{"num_hidden_layers": 12, "hidden_size": 192, "rope_fraction": 0.75, "bias": "all", "tie_word_embeddings": false, "init_std_qkv": 0.0537, "init_std_o": 0.0, "init_std_up": 0.0537, "optimizer": "muon", "schedule": "wsd", "final_lr_fraction": 0.0, "max_seq_len": 256, "doc_mask": false}
Each number is 200 + 20 x the weight over its row's rms, rounded and kept within 0 to 999. Layers, rows and columns count from 0. The size before them is the row's rms in percent of the matrix's.

# v: layer 4 attention value, 192x192, rms 0.0883, rows 29-49, columns 128-191
# o: layer 4 attention output (transposed), 192x192, rms 0.148, rows 29-48, columns 128-191
# q: layer 4 attention query, 192x192, rms 0.11, rows 32-63, columns 128-191
# k: layer 4 attention key, 192x192, rms 0.115, rows 32-63, columns 128-191
v29,098,204,239,159,215,206,219,215,216,220,180,200,192,210,195,226,181,190,203,189,208,227,187,223,178,189,218,205,211,191,223,202,241,175,160,148,193,223,193,208,196,217,207,192,189,218,235,198,190,188,188,172,202,194,215,167,191,221,190,163,228,231,186,201,222
o29,104,192,176,214,228,231,156,182,185,185,200,193,195,214,188,188,203,229,160,233,205,200,204,178,233,239,203,211,168,203,178,206,201,183,222,226,194,210,180,210,186,244,244,192,184,195,189,215,208,199,199,223,191,219,239,210,214,181,256,221,228,181,200,184,238
v30,109,200,195,215,243,188,177,186,212,186,190,199,192,226,199,196,198,201,197,200,195,209,191,185,185,181,168,221,225,262,228,233,190,184,172,214,193,187,176,228,232,195,202,231,186,204,226,199,202,190,205,189,205,172,188,219,198,187,187,201,201,178,201,244,185
o30,106,208,201,185,221,215,209,194,152,149,196,192,157,209,208,191,213,198,194,234,216,212,203,188,210,192,217,200,178,174,200,166,225,171,220,211,206,214,165,187,184,214,235,191,205,212,216,209,197,194,215,212,245,205,176,209,186,154,180,158,216,205,208,184,256
v31,105,171,180,175,215,202,213,207,208,224,181,179,190,208,235,186,228,192,176,215,233,186,191,184,197,215,198,176,179,216,245,227,196,205,205,202,199,178,204,212,193,194,161,208,192,239,180,204,180,201,196,197,234,174,210,191,222,205,219,225,242,193,189,221,204
o31,097,207,195,249,197,216,213,192,211,190,195,220,161,228,182,203,168,212,159,206,208,230,190,203,172,204,176,197,261,225,179,199,199,184,213,207,206,233,169,176,210,226,180,220,203,205,231,194,194,224,183,207,192,180,164,210,189,191,201,195,180,185,217,193,235
q32,077,176,215,221,176,200,187,210,219,190,187,189,165,205,149,166,187,232,196,239,216,206,187,177,208,176,154,228,175,222,188,212,169,200,201,226,154,168,251,241,167,225,168,208,196,202,193,195,203,224,190,196,205,209,176,200,212,201,208,187,221,185,236,204,208
k32,064,218,192,180,240,192,209,201,185,158,206,200,208,221,238,222,188,168,204,191,180,197,172,211,195,167,222,195,238,193,190,202,221,181,185,192,217,216,152,176,218,225,206,205,163,189,221,196,228,191,195,222,207,200,199,177,218,172,181,190,193,176,214,201,210
q33,077,196,187,218,198,201,207,230,195,186,201,200,213,203,244,201,187,205,192,165,185,177,207,207,200,228,224,220,244,208,211,180,237,202,218,191,212,224,175,200,202,185,242,191,153,224,216,189,215,191,198,208,184,170,221,194,214,193,178,203,214,203,199,183,221
k33,069,211,184,213,202,217,181,222,211,211,169,203,202,198,190,222,213,222,199,209,224,208,199,200,173,219,213,181,188,206,177,155,191,196,225,186,211,207,212,150,161,184,208,167,217,201,204,229,182,206,217,164,209,215,218,176,207,171,213,217,181,196,188,213,203
q34,076,232,216,217,214,216,211,224,224,185,186,195,221,200,236,221,216,210,203,191,216,171,211,199,213,201,222,232,223,228,202,188,240,228,192,210,198,165,196,163,186,195,210,189,204,222,218,179,190,180,209,185,187,197,209,224,206,188,216,194,220,189,196,212,219
k34,072,171,194,199,202,159,197,207,250,242,204,229,208,188,209,194,169,197,191,183,178,178,209,177,221,187,200,197,215,207,223,148,190,182,229,173,195,214,220,204,169,198,199,209,177,218,200,194,207,213,180,226,182,216,206,161,234,201,183,243,175,222,223,199,199
q35,081,187,164,214,215,195,239,207,203,213,209,207,213,211,192,169,197,196,198,207,222,175,198,219,200,217,221,247,247,215,235,201,245,196,215,213,196,194,179,199,173,209,217,220,201,212,178,199,222,208,214,199,182,213,208,202,187,203,164,177,171,190,200,174,230
k35,077,196,197,220,198,204,185,187,200,183,204,216,199,222,211,185,175,215,213,171,202,192,181,195,200,184,209,182,210,219,189,181,208,203,211,190,215,210,226,207,210,170,218,217,249,219,202,197,203,192,222,202,205,190,195,225,212,204,203,178,220,221,221,204,176
q36,075,180,181,181,184,179,216,217,215,236,153,213,221,187,185,186,184,197,205,188,178,227,184,200,192,198,204,175,183,206,188,171,191,194,217,232,188,188,202,187,179,184,172,186,200,210,183,174,200,207,218,206,183,195,167,204,205,221,207,230,181,221,212,162,183
k36,069,217,198,166,232,209,188,163,216,235,201,193,202,185,196,220,208,204,192,202,170,193,236,209,201,200,176,177,200,223,208,186,215,215,189,206,188,233,209,232,204,209,190,187,179,187,167,205,180,194,190,215,187,171,198,215,193,179,189,203,178,136,189,226,184
q37,102,213,185,205,200,228,167,205,213,218,201,216,198,187,173,203,205,157,175,197,190,204,211,211,172,183,203,189,203,197,187,178,172,198,226,216,232,202,198,211,236,159,174,180,218,191,224,217,179,179,170,188,208,180,190,145,204,202,185,206,206,222,197,209,156
k37,086,184,206,218,208,210,212,218,213,210,201,199,196,180,191,219,240,186,203,181,205,226,227,211,175,189,155,179,177,220,215,193,164,179,220,211,163,192,204,169,212,229,200,194,165,170,197,170,187,200,208,200,184,218,215,206,176,169,194,212,192,178,205,199,221
q38,100,234,186,202,194,158,207,201,214,190,212,196,183,210,227,203,197,184,187,195,203,177,184,175,200,201,200,216,185,217,201,180,208,222,203,193,210,213,235,209,171,186,207,219,197,223,203,218,208,208,178,217,178,221,174,202,199,180,182,195,212,186,185,211,224
k38,113,200,211,229,250,171,209,222,217,213,177,213,190,208,195,213,220,228,206,155,188,239,191,211,185,210,220,198,187,229,231,186,184,173,211,196,228,164,221,185,215,231,227,205,202,228,211,188,157,176,211,184,219,242,221,213,146,206,209,181,195,170,200,186,178
q39,100,218,210,207,189,208,175,187,169,189,208,179,180,180,211,188,211,198,197,222,227,178,208,176,205,192,209,225,249,210,189,182,176,202,206,202,228,210,178,210,214,176,202,218,241,208,219,221,242,199,174,202,212,215,221,174,222,183,197,170,213,226,191,172,222
k39,099,222,194,176,202,224,205,183,222,164,196,185,226,203,185,204,205,193,199,223,190,194,190,211,176,209,194,157,179,196,158,199,213,200,189,192,216,211,148,217,192,178,215,184,202,178,185,225,192,200,172,177,225,189,193,201,254,208,191,199,172,211,205,227,175
q40,112,221,204,180,197,193,218,233,185,210,184,171,216,198,195,210,172,215,218,202,208,178,207,190,165,240,199,200,215,175,239,202,184,208,225,186,191,220,174,224,233,221,229,211,187,199,191,214,180,225,244,204,206,203,213,199,181,162,204,204,211,193,218,194,237
k40,118,216,205,206,187,181,214,242,182,187,223,149,206,236,167,172,195,217,198,195,200,218,229,219,218,227,190,210,220,179,217,158,195,194,200,213,181,211,205,237,216,223,220,213,154,179,170,189,200,206,217,223,192,183,187,188,190,181,206,185,196,209,199,187,237
q41,109,177,201,209,181,200,184,208,199,196,228,221,199,205,180,198,225,216,213,172,203,201,186,203,202,213,205,176,218,197,234,191,140,181,198,226,221,221,212,189,219,186,224,194,203,254,207,210,178,190,180,184,166,197,203,233,204,195,187,201,233,200,224,176,201
k41,113,200,183,201,218,210,193,215,208,174,174,191,201,197,222,194,166,194,207,211,241,193,203,199,186,207,217,175,188,188,222,205,181,172,208,211,205,227,214,195,202,225,209,229,196,225,214,176,198,202,155,225,242,194,205,220,228,156,200,221,194,148,216,190,187
q42,111,192,171,185,180,160,195,219,223,203,204,180,202,229,215,193,185,211,196,235,240,212,217,197,183,221,188,200,233,189,154,222,209,193,183,218,208,222,207,191,210,187,213,193,221,262,189,236,190,220,209,207,161,238,214,214,182,178,191,188,215,206,168,170,174
k42,116,198,185,194,190,230,164,166,207,187,188,190,238,195,187,172,197,190,210,213,225,205,204,201,197,170,162,182,224,200,199,199,245,215,203,248,177,217,167,186,181,173,184,201,208,230,186,208,212,215,221,183,195,170,191,188,198,192,155,235,170,198,173,191,178
q43,117,200,212,178,178,202,190,195,201,172,189,181,177,166,193,205,177,176,195,202,192,226,195,203,169,205,183,209,256,170,212,193,244,192,198,209,204,202,178,216,197,194,211,197,215,188,173,243,192,239,236,201,170,191,215,209,230,191,172,196,189,212,215,200,212
k43,110,210,184,187,217,230,170,196,217,221,217,204,231,209,210,212,187,201,179,194,194,152,184,198,195,196,229,188,208,207,212,204,235,200,229,182,205,200,192,209,209,189,207,218,216,221,193,243,239,218,227,224,190,167,182,191,258,191,192,181,192,197,180,219,181
q44,069,216,167,246,217,197,128,191,202,219,227,192,178,180,169,187,190,197,177,193,150,225,203,153,177,182,198,216,177,195,181,197,184,241,216,185,217,173,224,180,192,184,177,205,222,192,179,175,155,203,206,222,201,211,209,225,181,211,184,218,183,194,189,221,160
k44,068,227,174,195,194,202,209,214,200,192,218,185,232,220,188,186,182,185,181,242,231,202,203,210,229,215,220,215,209,202,205,191,190,192,184,238,193,200,174,211,210,206,205,191,231,205,224,208,216,205,180,179,189,178,197,190,173,225,186,180,178,232,186,193,205
q45,077,230,180,196,209,192,243,191,204,207,214,194,201,197,194,189,209,198,205,143,207,183,212,185,236,218,228,211,217,241,208,235,180,179,186,169,195,208,187,241,179,216,194,212,224,221,202,192,184,176,202,208,172,194,174,191,222,174,189,170,241,225,220,209,184
k45,078,206,206,161,216,196,205,249,217,202,196,245,196,201,238,204,155,203,233,199,172,173,182,200,182,216,213,195,215,217,206,204,200,181,195,186,210,206,228,198,189,174,210,226,207,187,185,197,217,244,201,191,189,183,171,198,205,226,173,176,179,174,172,191,238
q46,080,221,191,193,184,211,217,228,209,169,174,182,214,190,249,191,201,192,207,192,202,177,228,200,221,213,212,221,245,186,177,194,222,193,187,201,207,221,169,190,196,193,196,208,195,242,210,190,198,183,203,189,165,184,212,209,189,191,171,191,238,193,184,182,213
k46,078,181,184,194,207,174,186,193,212,219,201,231,196,179,221,205,197,205,224,202,201,183,199,208,184,212,211,167,173,231,212,176,192,199,202,193,235,240,217,189,185,194,205,220,203,202,217,237,216,201,204,196,215,206,202,204,203,209,222,217,176,177,202,213,209
q47,089,220,243,178,203,180,226,199,193,165,216,161,242,182,211,188,186,184,225,203,220,183,237,184,186,209,184,215,189,191,193,188,154,208,197,215,191,229,173,193,216,217,183,197,195,214,179,217,192,171,182,202,210,223,228,219,152,184,207,175,199,205,185,187,224
k47,099,206,194,216,202,215,195,173,199,204,188,186,187,200,224,192,209,210,186,190,203,204,230,192,183,182,166,194,180,227,194,189,202,202,166,187,190,217,189,204,159,227,220,203,188,188,186,187,209,224,253,175,214,174,213,193,208,199,187,246,236,172,219,210,198
q48,080,239,219,197,189,200,209,206,195,194,236,200,189,212,241,198,214,180,184,179,230,202,192,161,196,170,220,223,236,189,204,175,253,228,175,245,207,219,188,157,193,190,194,194,205,206,202,208,187,198,219,191,180,180,202,178,197,176,178,224,198,215,153,203,206
k48,094,193,208,211,211,180,203,239,193,211,215,180,184,200,196,174,171,246,197,192,210,187,207,201,196,215,222,223,182,214,199,196,187,184,207,179,224,210,213,196,192,212,203,226,203,227,214,217,202,231,201,197,208,227,196,189,186,185,211,185,180,204,202,194,200
q49,087,185,184,216,234,163,198,196,204,198,233,176,244,182,234,221,195,221,187,198,175,224,191,214,234,186,181,174,152,201,206,187,189,203,160,158,200,195,241,185,192,208,235,214,194,183,193,180,203,197,220,208,189,223,190,194,168,212,220,230,215,194,234,196,214
k49,098,255,205,215,214,177,208,185,227,202,188,228,184,190,192,233,215,199,200,174,178,194,193,198,185,221,223,198,194,222,218,190,218,186,246,221,203,178,226,209,200,224,211,187,195,227,185,209,212,142,198,203,220,196,202,226,185,182,196,188,196,149,154,200,182
q50,094,215,201,219,218,181,203,207,198,168,202,177,193,226,204,216,162,221,146,206,229,220,224,182,193,212,178,199,210,194,216,178,213,216,185,209,209,201,218,239,204,186,228,217,169,216,192,236,200,207,222,199,207,206,169,217,202,172,174,165,204,153,215,211,225
k50,096,251,174,173,177,203,210,186,219,196,189,238,202,190,172,207,185,206,194,224,211,186,188,210,196,161,220,208,185,249,196,213,189,195,233,235,196,213,200,198,174,209,218,189,192,202,214,204,206,185,189,171,205,198,176,233,189,194,194,210,200,205,186,201,208
q51,116,179,206,190,176,229,145,181,209,219,187,229,190,210,184,178,231,178,189,172,218,198,203,178,217,218,233,192,190,221,192,201,170,202,216,203,247,201,234,186,219,166,162,176,219,197,196,210,201,188,211,215,166,162,195,166,206,212,219,227,168,185,200,183,180
k51,100,208,191,213,210,216,218,190,203,213,167,213,194,174,180,212,206,167,204,211,214,213,235,186,194,183,184,210,177,221,197,229,203,192,205,186,195,221,196,158,179,219,180,214,191,189,202,205,184,173,224,175,209,202,174,170,224,198,188,228,153,172,178,188,225
q52,117,209,215,197,186,222,227,245,215,178,196,192,190,197,206,223,202,199,165,183,205,199,236,191,177,218,197,210,211,226,212,222,197,218,194,195,229,200,247,167,200,214,203,203,176,229,181,163,205,183,235,259,212,205,215,213,184,208,188,179,192,193,209,241,237
k52,105,179,213,199,186,214,169,188,167,200,205,193,210,215,215,184,203,193,190,198,184,172,224,165,205,194,174,165,208,171,193,209,173,186,209,214,204,206,193,223,200,201,211,208,227,185,207,207,224,225,257,204,230,197,210,201,174,201,209,177,221,176,213,195,220
q53,110,206,189,225,215,195,190,185,214,228,224,252,203,211,232,186,186,227,183,221,165,196,243,173,232,189,206,218,225,181,197,207,219,178,257,211,212,203,220,175,212,195,176,182,152,166,173,184,201,223,215,201,208,189,196,236,193,221,221,218,190,185,180,196,208
k53,110,160,208,198,233,169,203,205,180,190,216,164,174,182,213,190,183,188,194,204,187,201,171,204,225,219,188,184,212,170,172,208,229,202,186,193,220,220,193,173,194,202,209,208,221,206,158,181,183,231,224,213,228,209,236,209,222,169,212,213,191,200,180,180,193
q54,113,218,199,181,224,189,234,205,210,241,195,191,186,182,193,225,157,161,166,224,241,236,205,208,156,183,202,197,169,217,207,199,219,144,176,185,213,198,230,217,192,207,226,185,224,181,211,182,189,190,199,196,227,209,201,224,198,205,190,197,232,192,216,239,204
k54,107,188,203,144,196,209,251,195,219,216,185,227,191,199,176,217,201,168,183,238,192,143,179,207,177,224,206,172,191,202,183,227,188,206,219,196,210,198,200,235,217,226,210,227,202,209,184,206,210,198,198,197,184,186,180,164,191,207,198,193,210,191,237,219,187
q55,113,236,160,230,196,167,208,165,213,193,194,189,160,194,205,209,185,193,183,225,196,208,184,232,179,210,186,186,193,230,198,178,246,219,173,192,206,202,177,181,250,199,229,217,201,169,177,200,189,191,204,197,196,184,208,199,196,212,199,216,231,177,186,199,190
k55,109,192,173,178,199,205,209,209,160,195,248,196,230,207,178,230,170,168,194,173,161,223,177,233,213,164,205,207,208,228,206,162,196,192,180,187,227,208,170,186,227,189,211,211,190,190,201,190,209,185,204,187,194,221,213,153,214,203,177,165,181,191,199,216,225
q56,099,188,167,161,188,218,215,206,239,182,200,224,205,246,212,159,198,173,173,231,207,183,193,184,206,166,246,206,164,243,196,222,175,158,194,188,200,208,203,233,201,195,209,167,213,182,172,204,184,198,151,211,183,186,209,206,169,197,177,213,170,223,214,184,188
k56,102,169,192,184,214,202,212,204,195,186,205,187,231,198,195,202,178,187,196,201,248,205,204,208,182,178,194,224,183,226,183,200,195,207,214,180,177,202,204,189,165,238,232,175,185,205,240,157,177,199,226,225,194,234,206,169,197,195,168,217,216,213,215,201,182
q57,118,185,231,186,200,221,200,207,194,175,215,192,224,199,192,192,207,189,205,215,177,184,171,201,207,169,201,237,224,191,181,179,228,212,194,203,213,201,195,212,223,186,199,168,234,166,191,200,174,210,207,181,224,162,182,152,190,222,181,216,214,208,151,226,203
k57,108,208,147,198,217,171,220,225,215,195,215,210,226,244,209,223,203,208,186,215,154,223,168,235,208,176,199,193,212,203,233,193,200,193,221,192,189,234,202,176,202,223,199,162,197,169,175,193,211,182,184,205,165,195,215,182,165,218,173,211,211,216,202,186,207
q58,125,187,181,207,195,183,212,200,190,185,187,218,216,218,218,185,208,219,205,187,173,202,176,187,172,171,188,204,194,182,198,191,191,199,184,213,185,192,227,198,191,223,198,185,191,180,186,212,190,193,239,191,189,173,180,186,232,235,188,254,184,191,183,217,185
k58,112,246,189,174,223,225,217,205,222,198,211,198,181,208,173,188,197,194,201,177,184,200,176,215,198,164,195,195,182,181,236,182,240,199,241,183,240,212,226,176,217,222,238,197,207,177,192,239,205,201,191,224,191,225,167,235,149,204,219,197,199,254,198,204,188
q59,133,218,181,180,213,216,208,193,198,207,214,200,183,198,161,207,170,212,220,171,206,209,167,181,190,180,171,233,189,179,241,209,214,222,187,213,173,167,225,211,191,192,192,220,180,147,201,179,192,250,185,180,199,211,164,196,205,199,225,220,202,198,189,238,196
k59,122,199,194,176,176,259,194,202,222,206,212,188,194,188,208,218,195,213,172,184,184,236,181,168,169,222,191,202,215,191,231,182,188,208,197,242,222,192,224,220,218,174,205,173,202,193,202,204,211,231,195,203,220,210,180,248,185,199,250,188,172,235,209,207,184
q60,100,209,200,197,193,180,198,211,200,237,179,216,206,207,182,192,211,207,228,170,216,241,219,242,171,184,221,222,231,177,223,223,189,156,206,206,181,213,169,184,157,203,184,193,216,159,185,187,213,165,189,208,195,183,242,208,207,190,225,185,205,196,198,174,180
k60,108,213,218,175,165,205,183,221,181,216,219,192,233,191,181,198,195,206,187,196,213,206,178,222,188,188,218,190,195,210,223,226,173,202,175,159,198,158,207,211,217,199,223,212,189,192,221,150,160,223,165,166,216,196,187,262,202,185,222,214,210,207,231,206,230
q61,112,189,177,186,222,224,194,164,200,216,188,179,198,201,196,199,171,187,199,228,182,179,201,184,221,212,183,200,163,189,223,167,201,209,184,205,187,241,164,216,197,190,188,187,216,220,179,230,200,227,209,238,178,159,168,175,241,209,201,171,203,182,197,209,170
k61,107,205,190,208,188,196,194,160,183,222,192,227,191,199,181,180,214,203,225,211,164,201,180,192,194,199,216,215,185,234,220,179,216,184,214,216,201,214,196,217,188,225,189,161,221,221,212,198,209,212,187,197,185,195,186,169,230,226,184,197,189,159,186,209,229
q62,107,174,162,212,205,175,209,204,201,207,203,247,181,185,208,208,222,194,216,199,213,215,192,213,226,173,150,207,204,222,217,205,215,217,187,200,199,225,202,211,191,241,189,199,208,178,198,216,160,181,192,162,222,215,196,218,180,241,209,162,206,168,220,201,185
k62,109,189,199,225,203,182,201,201,217,154,199,177,213,230,225,207,214,175,207,198,188,201,208,189,209,193,215,198,220,178,206,184,203,243,204,190,223,208,200,229,205,167,225,209,187,196,212,219,185,208,177,211,211,201,192,187,214,220,220,176,187,228,191,215,194
q63,112,226,205,220,169,174,226,186,220,206,234,187,200,229,228,192,199,218,226,200,193,220,219,179,203,194,202,190,196,168,210,198,209,200,193,231,184,190,166,206,197,219,223,197,191,184,195,170,190,194,180,205,154,209,183,192,174,211,200,200,179,213,174,199,196
k63,106,212,162,188,215,204,216,188,201,175,207,194,189,207,204,224,197,210,174,222,175,201,222,192,233,202,227,185,210,211,209,220,170,191,169,192,223,174,138,216,192,214,229,186,200,218,179,225,173,209,178,157,210,210,163,216,189,200,175,218,218,232,210,218,241
v32,107,212,243,228,170,225,159,196,200,221,168,186,195,203,243,215,202,167,176,194,212,226,172,177,182,203,208,190,193,211,197,216,199,188,189,220,182,206,221,182,166,177,174,239,210,174,217,169,185,196,224,196,213,213,191,176,177,204,192,166,199,216,194,197,185
o32,104,208,165,185,230,208,213,184,215,170,210,192,200,176,169,240,179,163,188,196,211,216,252,205,211,225,199,224,177,198,188,191,221,229,219,208,182,183,189,199,173,158,194,209,170,175,215,142,217,203,224,222,189,212,232,215,208,194,178,223,228,183,190,250,203
v33,097,179,181,235,144,210,247,206,193,182,214,202,198,193,241,246,209,182,189,232,182,258,221,150,202,201,222,189,214,194,202,191,151,225,213,242,226,187,221,213,195,176,187,232,211,188,169,207,188,217,209,190,211,194,172,199,175,195,209,209,232,175,213,190,201
o33,095,207,197,218,186,234,168,197,212,188,197,170,202,215,171,199,199,174,218,211,171,197,205,191,206,213,194,181,178,174,194,254,162,218,166,203,201,220,198,225,193,203,196,180,220,186,211,159,220,187,201,229,220,217,176,200,207,202,185,211,185,206,183,219,185
v34,100,202,206,181,235,216,212,204,200,148,217,190,177,185,202,168,197,193,187,226,194,195,198,254,200,203,181,203,189,171,181,205,223,171,207,165,187,171,193,215,166,237,232,178,211,223,181,185,187,190,197,170,179,207,205,182,153,182,215,189,215,235,192,203,161
o34,091,212,169,169,161,185,222,176,202,237,201,196,226,236,205,196,215,221,224,167,198,199,181,231,216,177,207,182,178,216,177,177,222,192,179,209,193,220,201,194,234,209,206,249,207,192,195,200,169,199,208,204,176,228,199,189,184,228,182,194,229,191,190,226,186
v35,093,176,215,219,235,216,170,206,178,194,192,191,220,188,192,190,185,211,192,194,178,185,183,191,209,211,200,220,213,177,213,222,234,190,182,190,187,200,227,165,186,208,208,217,190,211,204,185,202,191,222,211,207,213,216,230,210,208,206,178,252,182,219,221,211
o35,099,193,204,186,191,195,209,210,164,192,240,200,195,199,202,157,179,203,228,164,202,180,217,245,169,175,207,197,212,208,220,173,221,217,197,195,183,176,188,182,197,190,179,204,211,180,190,199,205,194,188,213,196,187,222,171,228,224,225,186,170,201,204,165,180
v36,099,150,201,193,217,194,179,192,182,233,199,209,228,202,194,213,218,215,172,166,153,195,182,163,187,215,220,193,183,196,230,193,201,185,208,188,179,206,193,166,201,229,189,180,225,200,218,200,195,168,215,189,230,181,198,209,196,233,215,209,194,209,218,163,205
o36,098,229,183,242,208,192,205,179,191,212,215,191,201,186,226,195,155,206,205,212,215,197,231,219,182,224,190,202,224,230,194,196,220,208,220,215,218,190,230,175,202,154,231,224,196,214,181,195,179,167,202,229,190,208,180,173,198,185,189,190,183,182,189,207,201
v37,090,221,199,199,211,203,209,192,186,173,220,168,207,194,205,205,203,179,224,227,192,198,200,203,179,183,203,212,196,201,218,225,195,206,212,193,199,198,178,185,166,208,208,184,164,173,190,191,178,166,182,193,184,181,189,195,195,234,212,190,174,212,187,202,155
o37,098,220,168,214,199,186,203,190,203,160,206,214,197,207,234,227,209,215,188,204,161,204,180,196,227,190,200,190,182,209,203,166,226,196,216,225,168,194,187,176,208,204,216,191,201,209,237,206,205,212,198,191,196,206,175,177,213,162,164,225,218,189,204,224,221
v38,085,224,221,213,220,204,187,177,184,200,238,187,200,229,172,198,206,205,222,196,193,190,219,239,200,165,196,218,210,142,214,213,211,229,212,186,200,212,186,174,233,185,182,191,211,188,176,254,196,188,198,188,217,217,225,193,221,194,227,200,159,233,169,200,203
o38,080,180,187,196,200,162,201,187,218,228,182,194,200,246,196,206,201,169,160,245,196,193,149,185,222,224,165,184,202,200,175,183,214,219,198,200,205,222,194,193,186,217,208,183,205,223,222,213,166,197,196,214,205,156,202,189,154,205,225,195,202,160,224,168,212
v39,095,216,171,206,227,179,171,169,194,191,176,174,212,198,194,219,209,186,212,202,212,202,219,180,204,200,154,219,207,194,226,166,227,199,192,225,218,212,169,209,205,196,210,229,171,211,195,202,183,225,176,175,215,183,194,181,188,209,193,223,198,210,172,197,216
o39,089,134,189,219,190,186,178,201,172,218,196,202,233,198,200,196,209,212,174,202,208,216,170,213,212,200,197,221,186,236,213,222,181,269,203,208,190,199,208,163,206,240,211,192,191,188,207,200,213,225,215,220,213,194,211,177,202,204,178,217,194,186,166,208,180
v40,110,178,194,202,189,215,188,210,196,174,195,191,222,206,188,213,161,150,185,204,198,173,197,186,178,171,197,216,247,243,230,212,201,210,185,213,189,182,201,216,179,192,182,181,200,182,194,214,171,240,185,200,187,168,183,188,193,184,147,200,200,200,208,232,174
o40,113,178,222,185,196,210,184,209,216,175,216,236,217,207,161,220,182,215,169,195,203,195,162,211,198,189,197,223,186,253,235,190,197,159,242,197,182,202,223,190,178,187,201,197,206,197,189,193,188,223,221,198,189,218,200,212,199,191,213,225,211,228,202,184,197
v41,098,215,227,210,199,215,185,198,199,204,212,210,176,196,201,204,173,190,168,188,180,193,158,176,236,225,219,184,251,192,220,187,229,179,224,157,207,181,199,181,196,186,193,178,180,177,207,188,204,205,229,206,193,230,219,226,202,191,190,185,187,247,169,199,219
o41,097,149,223,216,218,201,211,192,229,221,196,213,200,226,212,198,220,207,188,177,201,214,227,196,233,187,221,228,174,183,186,182,185,182,191,185,191,172,201,192,205,225,211,208,206,168,194,172,179,207,166,204,219,198,207,206,196,224,190,217,193,223,197,144,213
v42,101,166,195,190,212,187,207,215,239,176,216,195,214,197,204,195,228,160,203,209,154,244,223,213,232,166,202,155,194,198,198,187,198,192,228,179,189,191,151,187,209,199,253,223,230,161,212,170,236,174,194,219,174,211,232,193,204,182,178,209,215,177,173,199,233
o42,098,213,161,219,190,195,212,220,194,175,221,190,201,226,209,176,178,234,189,196,209,188,180,195,181,186,196,198,220,178,194,206,185,191,223,230,186,193,198,205,222,241,214,213,164,210,215,194,212,211,224,178,178,180,199,161,200,237,196,235,225,225,213,205,222
v43,092,206,167,206,209,202,212,173,180,226,214,191,232,216,169,209,185,191,206,190,174,213,185,177,207,194,220,203,222,206,180,208,164,194,215,199,183,194,200,176,204,189,247,177,221,212,173,205,178,214,189,207,187,238,197,207,167,188,200,196,192,230,181,163,236
o43,092,195,197,208,213,176,195,243,198,231,217,174,200,213,239,205,176,179,213,212,179,183,207,206,217,190,176,212,208,168,195,127,210,203,202,201,207,182,207,182,183,217,170,187,181,252,204,184,210,197,210,160,195,212,175,205,201,216,215,193,200,179,153,213,194
v44,093,217,169,206,205,224,162,237,204,172,172,164,234,193,185,224,189,194,228,180,177,200,216,245,210,213,220,211,200,203,226,150,230,212,203,186,221,215,208,186,216,171,217,203,162,206,168,193,203,191,221,178,214,219,188,199,210,169,203,207,192,215,183,177,197
o44,087,187,191,197,182,212,193,215,170,191,225,205,200,182,259,192,173,185,189,179,233,189,207,182,188,208,194,181,179,208,237,167,223,214,191,194,180,200,203,194,193,218,229,182,216,224,165,207,208,199,189,179,166,187,221,183,178,207,221,222,191,189,195,207,234
v45,091,198,197,214,195,220,245,204,229,183,187,185,186,207,200,197,237,185,138,200,235,202,222,194,184,218,199,186,190,175,217,170,182,197,219,182,215,218,243,216,217,162,190,168,210,173,179,191,212,203,218,197,209,178,214,185,243,188,233,193,208,204,213,185,193
o45,090,197,174,213,206,196,190,212,187,168,201,173,161,207,213,210,192,200,212,197,174,181,191,206,192,209,205,182,201,174,237,229,217,217,189,228,202,179,224,217,182,235,222,198,198,225,204,192,214,178,208,247,209,220,179,244,199,215,188,190,194,231,191,228,170
v46,098,212,200,194,197,193,196,215,193,189,181,187,174,182,199,210,195,237,216,213,200,151,227,186,199,194,226,166,192,192,203,197,151,223,211,211,216,159,186,235,202,189,237,204,172,230,218,204,201,191,168,239,215,191,184,218,189,216,219,200,208,222,184,183,198
o46,096,174,198,211,204,216,193,200,216,205,222,185,210,215,203,212,243,197,190,240,195,210,202,213,210,176,166,188,206,196,204,213,142,185,186,207,213,236,177,173,202,236,215,227,223,187,214,215,229,191,198,222,187,247,229,220,200,175,200,146,203,219,195,208,217
v47,097,193,183,232,174,177,214,176,206,239,212,217,188,217,210,197,207,218,174,234,211,197,214,189,207,170,215,175,187,212,238,198,193,188,203,199,206,178,195,179,197,189,240,203,198,202,204,214,194,182,194,175,177,224,209,206,219,185,208,205,222,182,196,218,203
o47,094,174,193,198,225,229,213,221,172,168,171,212,228,211,193,192,220,197,188,185,199,214,199,201,190,228,187,189,192,192,210,203,187,191,208,187,179,196,162,225,177,202,177,205,193,178,233,192,214,194,219,187,214,170,175,191,166,211,175,212,207,227,230,207,186
v48,090,214,203,175,193,218,177,179,161,216,232,198,215,154,209,194,178,178,189,211,218,167,245,190,224,237,164,232,212,189,205,188,203,204,219,188,187,209,188,217,216,228,189,208,189,213,212,213,196,223,200,206,198,212,190,203,195,193,223,184,214,184,176,198,181
o48,093,179,200,180,199,206,227,202,217,201,211,170,169,204,163,193,203,246,237,224,259,230,216,175,220,180,179,192,192,213,192,176,196,186,192,221,186,183,228,173,233,211,178,190,212,161,159,221,208,227,204,195,203,199,217,224,200,175,207,211,194,223,190,188,191
v49,097,188,191,219,197,231,192,184,199,232,214,174,180,155,205,163,182,164,178,217,191,207,196,179,169,188,194,225,181,239,215,225,192,222,244,179,219,169,200,212,188,224,195,219,201,201,200,241,194,181,215,230,198,237,214,222,223,221,191,171,215,166,225,229,153